config.toml
n_layer = 8
head_dim = 64
norm_eps = 1e-06
rope_base = 2030.0
rope_fraction = 0.75
init_std_up = 0.0625
lr_mult_o = 1.5
warmup_steps = 0
train_tokens = 223600000
Each number is 50 + 10 x the weight over its row's rms, rounded and kept within 0 to 99. Layers, rows and columns count from 0. The size before them is the row's rms in percent of the matrix's.

# down: layer 2 MLP down (transposed), 2240x448, rms 0.0997, rows 451-510, columns 224-279
# up: layer 2 MLP up, 2240x448, rms 0.115, rows 452-511, columns 224-279
down451 114:44 55 50 56 53 41 40 42 52 44 54 61 41 63 43 52 45 35 54 53 48 62 50 21 51 51 57 49 57 26 52 56 52 28 39 61 50 51 37 56 54 59 57 38 49 57 55 51 54 55 52 41 75 51 39 55
up452 116:48 62 64 58 40 72 58 34 38 43 29 50 55 53 42 46 34 47 47 39 56 70 57 66 56 47 53 56 52 65 57 31 58 34 31 57 48 57 39 47 43 59 54 52 57 52 55 46 56 57 43 50 47 68 39 38
down452 115:48 63 56 42 51 53 40 51 42 56 69 58 66 45 63 49 46 27 60 61 52 53 32 56 48 62 62 45 50 45 60 32 54 51 46 55 46 36 44 46 53 54 49 53 41 50 47 41 44 49 22 36 45 40 45 64
up453 101:34 45 47 33 66 49 54 40 48 57 45 49 49 34 49 39 54 48 34 30 42 46 63 47 56 55 48 55 49 45 48 62 47 50 63 61 41 46 58 57 47 41 70 60 51 64 38 37 35 58 42 47 46 45 50 45
down453 097:65 52 66 57 50 41 56 66 58 38 54 51 47 48 40 61 44 46 42 59 41 63 38 47 45 58 62 47 58 48 59 43 48 53 57 55 47 46 36 43 43 55 40 60 71 51 52 55 59 41 56 46 58 53 50 50
up454 094:55 39 53 50 47 41 50 56 36 48 51 44 49 56 43 35 50 58 43 57 46 45 34 51 43 58 48 35 57 74 57 57 39 58 43 55 57 30 56 55 37 37 53 48 50 48 49 42 48 64 69 32 45 51 38 53
down454 110:47 40 70 58 35 61 46 48 38 56 45 66 62 47 47 32 62 41 71 57 46 44 41 51 45 44 39 34 57 28 56 58 36 72 69 42 49 68 48 49 57 36 51 53 47 46 53 61 35 57 41 46 59 53 34 67
up455 115:39 38 49 48 50 49 52 55 51 48 32 48 65 57 57 41 33 47 69 60 54 65 62 61 52 39 56 74 32 67 55 58 43 49 49 56 62 72 58 47 38 58 60 60 57 53 47 24 56 43 34 35 51 54 47 35
down455 114:44 39 64 32 53 35 44 40 52 56 49 54 54 30 37 43 48 55 58 58 56 60 61 52 64 40 55 43 65 40 50 53 50 44 61 60 61 69 69 52 65 54 55 54 54 55 39 51 51 54 55 49 48 45 56 39
up456 131:53 54 63 38 44 44 43 41 38 42 50 37 44 41 57 45 51 44 60 38 50 68 49 61 39 40 49 50 63 63 44 64 48 63 48 66 56 50 40 24 44 47 59 68 47 55 54 44 62 32 62 63 45 54 74 47
down456 175:59 54 60 45 47 49 58 46 46 42 49 54 54 56 49 48 62 42 53 43 59 39 59 46 39 53 42 44 51 41 60 64 49 69 51 47 47 32 48 51 50 57 46 63 49 59 38 51 52 52 60 58 54 61 55 54
up457 104:47 47 64 59 42 39 60 48 48 51 54 56 56 49 49 56 45 51 39 32 54 62 74 36 54 53 47 56 45 55 64 22 58 37 51 55 46 40 65 36 42 50 58 39 40 60 38 38 29 63 34 59 39 61 75 62
down457 109:44 59 44 51 34 48 41 53 30 63 49 49 63 51 43 50 37 56 60 39 61 37 44 56 26 61 54 56 38 49 54 42 65 39 49 49 41 38 32 49 33 50 41 66 60 40 43 44 69 46 49 56 46 53 52 45
up458 125:50 56 52 52 47 43 66 55 50 62 76 51 54 29 41 49 45 41 51 39 41 49 44 24 32 50 54 52 30 42 55 51 73 44 47 63 46 39 44 55 33 45 40 64 47 58 50 42 56 54 57 57 39 38 45 37
down458 118:59 41 47 58 55 48 42 44 60 30 56 36 44 33 59 26 57 55 66 52 50 53 46 62 42 43 36 64 56 24 35 48 52 50 45 28 54 63 60 66 47 71 54 56 51 44 70 72 43 47 44 44 60 54 48 46
up459 059:66 42 44 59 48 46 71 48 47 58 60 39 52 42 36 59 46 45 36 65 49 50 60 40 61 46 48 58 70 48 40 51 52 43 39 51 48 55 44 38 41 39 39 54 50 36 51 60 64 59 57 45 63 37 62 53
down459 062:54 41 57 54 64 55 42 55 48 40 47 44 39 35 42 41 67 44 48 59 31 46 51 41 49 44 41 38 56 36 56 32 40 44 52 34 54 53 54 49 68 49 53 53 76 49 55 59 49 76 63 56 46 33 42 58
up460 113:48 59 58 35 52 55 51 37 43 46 21 52 68 41 45 69 53 40 55 52 67 35 59 64 78 63 49 50 60 47 69 48 55 38 61 42 55 34 51 49 62 56 71 18 57 39 53 38 63 38 65 45 61 39 58 63
down460 114:45 52 66 61 44 54 56 46 56 58 53 57 41 58 49 56 38 48 24 42 57 51 47 62 57 52 50 38 64 55 61 54 31 41 42 39 64 58 45 53 36 57 53 65 45 54 38 53 46 48 54 50 62 24 58 48
up461 101:43 48 43 68 63 37 50 49 43 49 53 59 36 51 67 50 54 69 36 54 62 58 46 48 38 66 57 25 49 66 50 46 43 58 58 25 37 46 28 36 51 57 48 57 36 57 56 54 63 38 42 54 43 47 44 64
down461 097:54 30 57 60 30 60 51 65 44 52 43 35 56 45 47 43 56 70 45 43 48 49 60 30 49 51 45 44 49 53 60 43 37 54 56 66 39 45 53 42 61 48 39 55 39 58 40 48 54 59 52 43 36 50 29 67
up462 118:48 48 56 39 46 49 53 55 37 68 61 51 47 42 37 43 54 58 51 35 59 61 63 40 47 39 35 39 47 50 57 46 56 50 61 48 52 49 41 24 67 33 42 56 58 52 40 55 47 51 51 43 47 40 44 35
down462 118:60 53 68 40 41 53 45 40 55 48 54 58 57 41 43 40 72 55 55 53 49 54 67 54 64 41 61 40 56 49 43 43 50 36 46 49 60 43 55 60 52 41 62 45 51 52 51 45 56 42 45 45 59 68 47 58
up463 093:57 45 53 44 53 44 57 32 43 30 47 49 41 41 44 65 43 51 38 44 49 39 45 46 42 33 43 62 58 69 61 53 54 58 63 72 46 36 59 51 59 55 60 49 48 63 31 61 76 68 71 46 56 42 40 54
down463 095:58 51 45 57 50 41 41 43 30 47 55 47 43 54 57 48 64 63 32 69 57 35 36 46 58 63 43 50 37 49 41 51 50 62 54 56 49 77 38 51 38 48 47 41 43 59 48 65 38 56 50 61 66 45 44 63
up464 109:56 50 56 51 42 35 61 49 31 41 55 49 53 73 31 53 61 56 40 55 58 38 29 51 54 36 33 62 56 62 51 56 54 60 53 41 46 43 41 60 63 59 51 39 57 51 60 61 52 40 51 46 42 38 54 53
down464 108:54 48 54 55 54 53 47 48 54 50 44 51 47 53 51 68 51 54 47 42 48 41 33 56 56 30 40 62 37 51 58 40 49 46 54 43 41 46 62 52 31 66 44 37 50 61 49 44 63 40 55 67 48 56 65 46
up465 112:46 46 45 37 40 52 58 46 71 41 55 62 62 59 59 41 46 33 34 56 61 35 62 47 62 58 56 50 52 25 46 60 37 48 57 50 43 42 58 67 44 53 46 39 34 30 50 50 46 45 22 54 43 59 58 51
down465 110:53 37 37 39 51 78 41 60 47 36 31 49 60 46 54 53 51 49 56 49 67 40 47 29 35 47 55 42 66 58 45 60 34 53 37 62 53 59 59 46 59 34 54 62 61 43 52 56 51 44 48 54 60 55 41 30
up466 096:42 48 56 43 27 51 42 29 59 56 48 60 57 45 37 35 44 48 57 34 54 57 49 46 40 44 55 51 41 48 45 71 39 46 43 39 62 49 52 55 32 46 39 57 34 57 51 66 42 45 61 46 44 55 44 48
down466 103:48 50 70 55 48 50 44 64 44 37 40 41 25 39 65 62 75 44 53 55 42 56 48 50 50 56 43 54 36 32 68 40 65 69 57 50 40 37 45 51 41 51 30 38 44 41 42 54 50 38 45 52 52 40 65 49
up467 097:60 44 28 46 54 49 47 40 45 51 51 35 46 54 46 69 60 41 49 35 56 64 57 44 58 49 41 41 53 51 45 52 32 54 53 48 56 63 39 57 46 49 50 56 39 40 47 63 55 45 57 54 52 56 31 47
down467 106:44 69 56 52 64 42 43 49 65 58 49 60 63 53 40 64 58 20 51 57 59 63 33 52 62 27 46 56 56 49 51 67 40 52 46 56 40 60 43 55 48 38 45 65 32 56 51 35 25 61 71 47 31 49 35 37
up468 079:51 58 66 48 54 66 49 49 41 43 43 50 48 53 31 44 57 50 56 51 58 46 45 70 45 44 39 54 63 65 66 52 67 40 54 47 49 55 43 58 58 59 65 54 43 43 45 35 64 48 45 46 44 42 43 59
down468 082:47 40 55 77 65 46 49 52 39 55 48 59 33 37 77 40 64 52 29 52 49 55 54 63 62 55 58 53 69 50 38 54 50 72 39 56 57 54 58 30 49 36 54 56 71 58 75 50 70 44 55 54 61 63 54 42
up469 109:67 54 43 51 40 64 47 40 57 54 63 55 60 47 52 55 42 70 52 50 46 46 58 54 50 56 57 48 44 52 21 41 42 34 35 44 54 32 55 61 34 34 62 45 56 37 38 53 43 24 53 41 25 63 56 71
down469 117:75 66 60 35 62 56 43 54 43 71 41 55 36 56 64 55 55 54 53 30 54 64 40 53 49 58 37 70 53 43 41 31 44 68 52 54 29 54 61 44 39 53 51 52 53 53 44 49 40 73 43 48 61 62 60 51
up470 107:62 41 42 45 65 53 58 60 51 53 60 66 32 66 49 36 50 66 56 33 50 50 63 50 44 41 53 46 55 54 50 51 50 39 51 49 53 60 42 44 36 41 49 40 38 42 51 53 56 58 58 60 66 45 52 45
down470 107:54 55 39 41 36 32 59 51 43 42 37 45 46 58 31 60 39 46 58 46 46 52 43 61 47 52 69 63 56 66 48 45 52 35 52 57 55 25 43 50 42 52 80 38 53 39 55 54 44 51 48 50 41 57 48 57
up471 084:60 39 45 47 61 46 39 52 39 58 62 46 69 68 70 56 49 52 35 68 42 79 55 59 56 75 58 77 45 43 59 63 43 50 38 64 28 25 46 56 56 48 54 45 62 48 44 57 42 58 38 43 66 33 44 40
down471 082:57 55 50 47 50 49 49 48 54 52 48 50 52 37 56 48 52 46 44 52 59 57 56 50 54 55 25 50 54 72 55 50 66 53 37 55 50 29 54 50 43 40 58 46 53 40 55 50 46 42 50 51 56 67 39 40
up472 110:57 47 48 27 56 45 50 59 45 53 58 58 46 60 43 53 43 70 60 86 49 61 61 36 65 71 42 52 67 55 40 50 59 36 39 64 57 69 70 38 60 47 40 48 53 59 51 45 45 39 55 46 49 41 56 36
down472 130:35 42 52 23 47 59 48 54 46 52 62 50 54 31 57 29 60 42 49 49 45 52 52 49 60 58 45 51 61 49 40 40 57 57 57 54 39 49 39 61 46 36 63 58 40 62 64 34 47 38 36 59 56 48 52 67
up473 102:50 46 55 35 54 72 51 59 61 43 47 54 58 39 34 54 45 36 46 48 52 33 40 48 52 45 67 46 53 53 63 36 69 62 71 61 54 47 55 47 43 68 54 62 40 59 48 54 53 37 40 52 56 42 56 49
down473 095:63 61 55 37 57 61 50 57 56 33 69 48 48 39 39 46 37 34 41 33 49 55 37 45 54 59 47 62 41 60 63 65 27 45 51 54 52 45 45 48 39 42 42 65 59 56 62 45 39 47 58 49 49 47 48 53
up474 110:55 45 58 41 54 51 52 41 48 43 66 61 61 46 49 41 53 27 33 61 41 74 54 53 48 45 76 55 62 48 43 46 49 40 37 52 39 45 50 58 58 51 49 41 45 69 42 55 49 53 65 61 53 40 45 50
down474 124:52 35 49 47 51 70 43 46 41 59 50 66 61 48 65 41 61 43 59 49 49 48 35 77 37 61 44 63 44 50 53 57 75 40 58 52 58 40 54 42 63 45 51 59 51 57 65 40 53 54 61 49 51 35 53 49
up475 075:46 39 43 52 63 52 33 43 59 73 69 34 40 52 61 55 55 44 37 43 44 57 49 54 44 45 54 43 76 37 41 53 49 56 33 39 36 42 53 55 63 43 57 65 40 42 43 37 54 41 53 51 33 48 62 35
down475 074:35 41 36 46 46 46 47 66 59 68 69 59 56 40 58 57 42 49 40 33 62 52 43 50 53 55 46 41 54 40 58 51 46 45 50 66 61 40 40 35 46 30 67 43 71 69 70 44 58 66 52 62 59 52 69 31
up476 092:64 43 67 53 43 39 41 27 49 41 51 42 52 47 51 38 49 60 49 38 48 38 58 50 52 53 34 64 47 43 64 35 55 51 35 36 41 55 53 63 45 63 46 37 48 53 43 70 51 45 47 47 65 50 66 45
down476 101:37 50 46 58 56 55 51 35 51 40 72 35 50 54 42 48 47 51 54 59 31 49 51 65 60 40 59 49 48 49 73 61 66 59 48 49 43 47 49 47 73 48 66 61 76 43 36 59 61 55 58 49 38 29 54 44
up477 094:53 48 64 38 29 34 50 64 44 36 49 55 59 45 44 63 59 58 54 47 44 58 45 44 50 54 46 46 38 47 55 47 41 62 51 47 60 53 52 50 57 54 70 62 44 52 41 45 60 49 62 47 38 59 49 47
down477 092:35 53 67 53 42 69 44 46 50 54 44 51 50 62 46 67 37 43 53 42 67 48 51 71 38 45 45 36 49 43 51 50 64 48 49 60 41 74 36 36 49 64 56 52 61 60 53 34 38 50 49 45 44 48 30 47
up478 075:36 44 37 50 49 46 43 60 53 60 41 69 66 60 56 50 49 50 60 65 46 51 51 45 32 48 52 70 37 59 38 51 40 52 44 49 54 48 42 67 53 53 30 43 47 37 59 38 87 45 51 57 27 44 61 48
down478 076:62 41 40 53 43 42 62 56 49 49 44 47 50 51 68 33 48 48 57 63 59 43 35 45 67 63 55 55 48 42 52 49 61 62 52 49 36 56 54 38 66 56 44 46 53 44 51 42 45 33 39 46 47 61 57 52
up479 103:52 84 45 33 60 50 50 37 35 58 53 61 37 39 44 46 67 25 69 48 38 76 45 37 46 44 55 56 52 43 59 43 50 66 33 31 52 51 44 66 62 36 52 56 51 43 43 47 47 52 66 51 42 56 57 65
down479 089:51 51 49 59 56 43 36 60 41 39 23 35 56 74 41 55 55 55 27 54 48 40 57 57 54 47 61 50 42 60 41 36 58 43 62 46 51 47 63 58 48 58 66 37 62 51 51 46 54 59 53 53 58 71 48 43
up480 105:59 49 46 45 48 54 55 54 41 31 41 63 59 36 60 33 53 56 46 77 66 52 35 60 34 57 39 64 37 46 46 54 61 43 43 51 47 54 32 56 30 46 68 44 60 50 54 54 62 56 58 57 45 45 47 30
down480 108:49 41 50 56 56 48 50 45 73 41 60 47 47 32 39 33 42 57 43 45 46 42 25 38 29 45 43 46 47 58 59 54 41 55 50 36 48 66 49 36 70 45 40 69 69 62 27 46 29 39 46 59 75 49 39 44
up481 080:68 77 50 62 51 53 53 47 46 64 50 43 45 38 28 48 52 48 65 62 60 55 56 56 44 55 45 48 39 45 39 40 67 41 59 62 37 44 58 48 65 33 40 46 38 28 64 56 43 39 39 50 37 52 52 53
down481 080:50 59 35 47 48 47 44 52 38 62 40 60 51 57 52 44 46 53 65 42 46 37 39 55 49 23 58 54 58 48 37 51 21 60 59 65 64 56 68 53 28 50 43 56 43 46 54 36 49 51 43 38 49 39 50 36
up482 104:45 60 69 61 59 38 59 34 42 53 63 43 51 51 40 46 44 45 41 42 42 47 42 58 32 57 40 59 58 52 35 47 56 41 45 60 51 35 61 47 45 38 38 39 44 41 55 57 58 65 49 54 53 41 52 44
down482 107:59 47 62 60 57 30 61 54 43 35 31 54 37 46 59 52 47 56 54 51 30 59 35 49 48 52 64 49 47 52 54 49 57 34 48 38 48 38 54 45 48 53 55 47 75 52 49 50 38 43 36 68 44 39 48 76
up483 108:44 40 47 51 57 55 51 49 40 45 49 44 56 53 48 43 53 68 25 43 37 49 40 71 61 46 59 54 59 63 45 54 55 56 60 70 58 50 45 53 51 72 56 58 45 42 65 50 50 36 65 51 42 34 63 54
down483 107:44 46 44 64 55 73 41 47 54 48 42 41 60 41 47 48 52 44 54 29 43 53 60 81 65 33 68 53 54 57 34 71 51 73 56 53 32 51 43 65 30 49 53 60 58 56 60 43 58 76 60 41 55 48 52 55
up484 138:42 45 52 38 55 43 26 45 38 47 34 53 51 30 41 60 52 57 50 44 54 56 52 42 75 47 69 43 41 42 57 36 41 54 62 53 47 57 51 70 74 53 37 35 61 40 50 43 54 44 58 46 37 47 60 43
down484 114:53 56 47 64 52 44 58 36 38 50 45 37 51 48 51 58 40 55 44 79 47 59 53 48 46 62 66 51 66 35 42 48 59 77 55 53 62 54 55 33 42 48 45 32 52 49 54 16 45 49 47 57 56 35 45 71
up485 114:65 70 46 67 64 49 55 61 49 54 35 45 37 44 55 50 44 53 48 75 50 48 66 53 41 50 49 65 40 51 48 49 54 58 42 48 60 51 44 33 54 55 59 57 34 36 58 54 63 37 40 34 57 46 48 42
down485 116:44 50 61 48 58 66 48 50 59 53 48 53 56 53 72 36 59 43 41 49 66 26 43 51 54 63 47 38 65 54 44 36 49 51 48 62 56 52 63 41 55 77 47 50 53 48 64 53 59 53 48 41 36 48 66 52
up486 108:55 46 54 42 48 27 47 53 52 56 34 52 45 38 50 48 55 36 49 56 54 65 40 42 30 61 60 55 47 53 72 42 52 64 49 59 64 54 37 45 46 55 37 66 68 48 49 40 35 52 56 64 49 36 34 50
down486 112:55 46 41 51 52 43 56 49 51 44 44 53 56 42 62 36 63 35 46 63 49 50 63 62 48 50 50 64 53 52 58 58 45 54 47 47 47 52 47 35 62 54 53 46 75 54 55 39 46 46 53 50 42 53 64 37
up487 119:52 42 38 42 51 38 48 67 44 42 46 44 52 47 65 72 57 52 49 48 52 61 39 51 61 58 36 64 64 57 41 25 60 47 71 60 54 41 54 32 42 39 53 53 47 41 58 46 39 57 36 36 42 53 50 47
down487 112:48 56 49 59 55 54 51 51 51 28 48 45 49 44 48 60 44 47 63 42 48 54 31 54 51 48 40 53 61 54 51 57 45 68 59 45 49 68 54 54 36 42 59 50 43 42 67 45 44 60 62 52 41 53 56 38
up488 107:53 44 43 50 47 26 56 62 35 54 54 33 43 52 49 54 61 48 60 37 46 37 48 55 58 50 56 46 49 66 41 38 51 37 55 66 39 44 34 44 58 56 49 57 54 72 46 61 48 53 49 63 48 37 51 48
down488 114:51 52 52 36 43 46 56 52 41 49 52 53 36 37 52 62 59 60 51 44 51 37 35 50 42 50 51 46 42 42 55 49 60 44 30 35 49 36 73 50 48 49 48 54 46 57 53 54 43 58 44 55 31 68 69 44
up489 102:59 38 46 63 37 54 41 39 51 34 58 53 56 49 43 49 67 43 44 66 60 48 48 48 49 37 40 57 58 52 53 63 53 40 37 63 61 39 30 64 56 44 52 47 39 57 45 35 51 46 39 61 64 54 43 67
down489 101:57 61 41 59 52 48 48 51 51 62 38 53 52 48 40 45 37 60 52 29 46 49 37 75 63 37 43 46 75 42 61 65 49 42 47 50 57 59 54 43 73 45 43 49 42 47 55 58 39 50 55 48 63 44 54 75
up490 097:43 59 40 54 55 53 48 63 39 49 56 49 29 47 48 43 37 51 58 37 38 54 52 44 49 44 33 52 49 43 35 51 48 51 30 75 24 39 51 51 60 49 39 55 56 59 25 54 50 62 44 51 39 48 50 37
down490 091:56 42 34 65 43 46 31 47 55 67 58 54 41 67 59 40 40 75 41 48 43 50 42 57 58 52 29 50 46 61 49 63 64 41 57 41 53 36 58 60 37 57 41 43 68 48 50 52 51 41 63 61 54 75 46 45
up491 131:55 57 60 57 34 56 63 41 60 58 52 72 25 37 72 52 53 40 35 44 46 52 34 63 56 61 37 50 49 52 51 53 46 49 51 56 35 60 57 41 24 63 63 54 63 38 61 46 48 40 60 46 42 50 45 43
down491 128:57 67 62 63 53 59 32 57 44 53 43 41 49 45 40 38 52 63 56 46 42 38 47 49 36 43 52 42 64 62 50 42 32 42 44 48 42 52 36 66 52 57 45 54 37 38 60 29 35 58 39 51 50 56 61 47
up492 113:52 53 59 66 58 48 58 48 47 59 45 40 58 58 45 50 30 52 43 48 42 48 43 60 63 63 45 52 44 36 40 45 57 60 44 74 51 36 38 34 59 44 53 54 43 63 45 49 59 38 48 52 42 43 38 67
down492 108:64 39 59 65 58 51 63 36 40 69 37 47 42 53 63 62 53 60 54 49 23 49 51 61 38 51 45 47 33 78 39 56 54 46 53 39 43 69 45 43 43 50 40 39 75 49 57 45 66 44 55 69 41 47 48 49
up493 103:63 69 43 60 36 72 56 54 55 51 34 44 42 46 37 50 61 41 30 44 56 65 43 50 55 51 54 46 40 57 45 57 53 57 48 56 57 32 49 57 55 66 50 53 47 53 56 41 59 53 56 44 51 55 42 45
down493 109:56 48 60 47 51 56 40 55 59 61 64 40 68 48 36 30 51 47 38 60 55 61 27 63 55 37 61 40 37 49 37 47 38 68 59 46 47 37 41 61 55 77 47 51 56 48 63 53 53 42 51 52 52 37 59 47
up494 114:69 47 52 29 64 45 43 48 35 43 61 32 61 39 42 32 50 45 69 41 52 51 44 49 47 57 47 58 69 56 49 41 54 57 39 48 72 47 54 53 46 54 62 45 36 45 31 42 56 40 37 51 60 32 48 49
down494 113:51 50 65 63 55 29 46 38 34 50 40 45 38 25 56 53 56 40 68 52 51 37 39 49 49 48 58 50 52 59 44 37 58 51 63 39 41 83 51 35 43 50 47 50 46 47 41 71 57 54 55 46 54 52 58 35
up495 115:44 29 50 42 49 57 63 53 44 56 40 64 46 68 66 51 57 42 30 50 39 44 41 54 58 51 46 40 41 46 49 57 36 64 42 54 32 56 53 56 45 41 35 43 40 44 55 52 32 55 60 42 43 55 48 59
down495 107:57 36 47 34 65 47 52 38 46 56 47 43 60 65 55 56 59 44 41 47 57 31 69 21 43 72 61 37 47 37 62 44 60 57 62 40 49 48 47 65 59 40 46 60 52 52 45 33 38 69 68 39 51 54 50 50
up496 089:59 59 52 57 50 62 47 66 58 44 33 44 41 66 35 42 57 53 72 63 41 56 57 63 50 37 33 51 57 58 62 34 58 44 37 50 55 45 47 44 59 61 60 45 53 49 52 47 43 39 44 44 47 47 52 61
down496 090:47 40 57 40 60 65 21 39 48 75 38 45 51 43 42 34 31 46 62 45 53 47 47 35 39 55 39 44 49 35 47 50 51 59 51 41 52 60 47 36 60 65 49 61 59 53 62 35 73 44 53 59 51 55 59 54
up497 033:38 65 54 35 47 40 53 42 66 31 57 58 53 45 43 42 58 59 50 59 44 37 46 48 62 57 44 58 50 39 62 61 46 57 52 45 52 39 48 36 52 44 47 49 51 59 43 41 34 61 66 43 62 58 69 42
down497 018:58 31 33 46 57 66 45 55 45 48 53 44 59 46 49 64 51 46 46 62 51 53 54 43 41 48 49 51 43 54 60 52 52 45 57 43 45 49 52 42 44 47 37 38 51 51 48 46 32 47 63 44 69 40 48 46
up498 034:43 48 50 53 55 55 51 64 64 65 53 52 45 65 50 52 54 41 40 53 53 46 49 48 52 40 66 46 57 38 31 48 40 44 38 51 52 45 52 48 19 46 57 45 56 44 45 33 41 37 42 45 54 54 66 50
down498 015:54 50 33 55 70 57 36 53 53 43 52 41 51 54 54 31 49 44 51 48 46 55 48 44 56 65 54 65 66 36 44 45 46 47 60 64 54 69 41 46 53 45 34 46 54 61 56 35 56 53 60 49 56 62 49 64
up499 124:46 47 61 66 48 48 52 45 69 49 42 52 34 49 55 60 43 47 47 57 51 43 39 44 54 37 37 52 62 49 52 49 40 37 32 55 28 56 57 55 35 44 42 61 44 61 48 33 65 56 52 42 53 72 46 53
down499 119:43 56 35 62 42 35 52 68 42 52 55 42 39 45 51 52 46 63 56 68 48 48 55 51 38 47 34 30 54 50 50 58 43 36 55 49 54 58 53 45 51 64 44 42 50 68 52 41 65 43 69 59 52 45 73 45
up500 097:42 38 56 34 54 37 60 51 58 54 55 36 53 57 54 49 57 35 58 40 49 43 63 34 58 38 46 43 54 57 54 53 43 70 43 58 52 37 51 67 33 63 44 41 49 38 46 43 50 46 36 58 50 48 65 51
down500 103:36 45 55 44 47 44 45 53 39 57 63 53 45 57 40 42 54 59 73 45 53 32 58 53 42 60 52 48 49 29 49 54 44 55 39 51 51 36 50 48 46 49 50 33 38 32 59 35 53 66 61 59 55 47 36 45
up501 102:61 48 55 49 61 45 71 45 64 47 55 43 56 47 42 22 77 51 48 55 36 45 60 65 52 66 42 59 40 50 50 56 47 32 43 56 45 52 54 26 65 47 44 47 44 62 55 51 52 31 29 72 75 44 47 48
down501 114:37 49 44 56 65 51 31 44 56 61 75 44 72 56 44 47 68 56 54 33 39 62 56 60 52 59 47 51 44 47 54 57 58 69 46 52 38 46 52 49 50 49 55 47 58 44 61 55 40 48 42 53 71 45 51 47
up502 096:34 38 62 50 43 51 48 36 51 51 40 54 49 46 50 35 43 35 49 43 60 59 67 38 45 43 49 66 38 58 56 51 43 57 31 45 48 53 44 44 63 48 53 43 53 36 59 55 37 44 41 52 51 40 53 64
down502 100:50 52 41 52 50 53 43 42 47 59 61 57 42 46 58 60 55 55 31 36 64 48 39 50 55 43 54 46 44 59 68 39 52 37 47 43 36 65 33 46 44 46 62 55 38 56 61 55 52 60 55 53 37 46 50 52
up503 108:46 60 45 53 44 62 56 73 49 50 49 49 55 48 63 54 40 61 54 41 54 45 47 52 52 45 39 49 54 48 54 36 43 48 61 48 61 48 56 49 50 44 40 53 59 51 33 43 54 61 45 46 52 45 48 58
down503 102:56 59 59 42 68 54 31 60 40 45 53 62 51 49 54 36 32 58 53 59 39 41 62 34 66 61 53 46 28 51 41 56 51 39 37 68 51 51 47 40 34 30 44 48 56 28 38 57 60 68 61 48 43 32 44 57
up504 091:55 58 61 50 50 38 71 50 59 42 42 57 37 57 54 42 71 49 69 37 55 48 41 38 34 44 57 75 36 53 41 58 67 47 38 51 68 61 49 46 47 47 59 51 45 54 51 21 38 40 48 47 67 53 74 43
down504 087:50 65 46 55 62 53 48 47 41 45 44 61 54 29 61 65 43 54 15 41 46 49 42 72 52 51 64 48 66 61 46 47 59 59 65 50 39 41 50 41 59 59 41 51 50 42 58 48 66 49 52 57 43 57 51 54
up505 106:61 50 48 34 64 31 62 40 66 69 62 47 78 46 54 38 39 55 50 34 55 47 46 42 43 58 55 58 44 64 50 40 50 54 39 53 42 54 52 40 60 64 50 54 58 38 50 51 63 65 61 39 49 56 68 33
down505 104:59 34 30 54 44 68 70 50 46 40 62 34 46 47 68 45 50 51 37 48 44 65 24 76 51 57 50 58 61 63 46 50 57 50 37 44 57 62 59 50 40 44 66 52 49 71 37 64 48 40 57 40 59 54 37 43
up506 077:34 74 49 59 42 57 56 56 54 41 58 56 43 56 73 42 55 55 54 73 49 38 49 52 63 35 41 52 52 67 36 77 34 49 56 42 40 62 14 44 65 66 51 44 50 54 56 54 53 35 57 75 44 45 59 41
down506 082:44 62 25 46 41 64 34 38 44 49 51 45 44 47 76 64 57 52 63 57 51 44 58 55 43 54 44 39 59 56 60 52 52 48 53 39 54 71 58 42 42 45 52 48 36 47 58 32 57 63 43 36 57 48 63 51
up507 110:44 50 42 69 36 40 48 49 52 58 51 37 47 53 35 62 50 58 37 50 43 52 67 51 58 44 38 71 63 45 54 52 34 59 45 49 75 36 40 53 47 49 67 25 43 47 65 53 48 59 61 46 43 31 52 77
down507 104:46 44 47 51 50 45 56 43 45 52 47 45 61 57 69 52 54 55 49 34 54 37 49 39 43 46 52 45 59 54 38 54 40 55 53 45 55 47 52 54 43 61 59 33 57 43 57 34 47 44 43 56 47 50 63 54
up508 089:46 58 40 60 39 56 59 73 47 47 43 44 47 49 49 49 46 34 50 53 80 48 45 41 31 56 50 54 40 67 46 50 56 55 48 54 47 46 47 32 44 43 64 53 43 53 66 46 62 54 35 42 54 40 57 53
down508 091:70 68 24 69 41 49 51 54 47 57 39 46 31 46 53 59 38 47 58 50 36 48 66 50 49 47 62 37 51 58 54 37 49 56 37 42 55 48 61 38 55 42 49 54 42 36 61 54 60 62 48 45 54 34 45 53
up509 119:52 45 39 51 54 44 58 62 43 51 47 53 47 53 33 54 69 60 49 62 46 31 41 55 52 57 50 49 36 41 59 45 62 47 45 43 57 44 41 55 55 48 67 55 40 55 38 35 54 47 40 56 59 57 55 59
down509 111:68 43 56 49 28 61 44 64 53 59 55 30 45 39 52 71 50 61 61 64 36 39 59 61 37 53 56 48 37 40 48 49 71 37 69 54 54 66 39 40 44 47 46 58 71 35 58 38 64 42 66 47 55 44 57 29
up510 103:52 60 52 46 55 61 63 41 48 51 68 59 44 59 67 33 40 67 32 44 52 33 61 65 45 48 55 57 70 49 44 50 61 40 47 46 62 52 47 43 66 40 44 53 58 50 38 43 62 47 48 55 44 44 57 50
down510 110:28 35 38 54 59 67 38 35 60 52 46 48 57 43 60 33 55 44 55 46 54 62 58 43 56 47 70 48 50 46 53 56 57 51 47 39 64 56 27 48 39 35 59 50 65 53 45 46 60 45 40 45 41 34 57 43
up511 100:56 72 81 43 40 39 51 43 53 63 62 50 45 34 60 54 70 60 59 56 61 38 55 59 41 60 58 45 55 55 51 68 56 39 47 53 50 59 48 64 65 65 49 40 54 62 56 47 40 36 66 59 54 63 65 52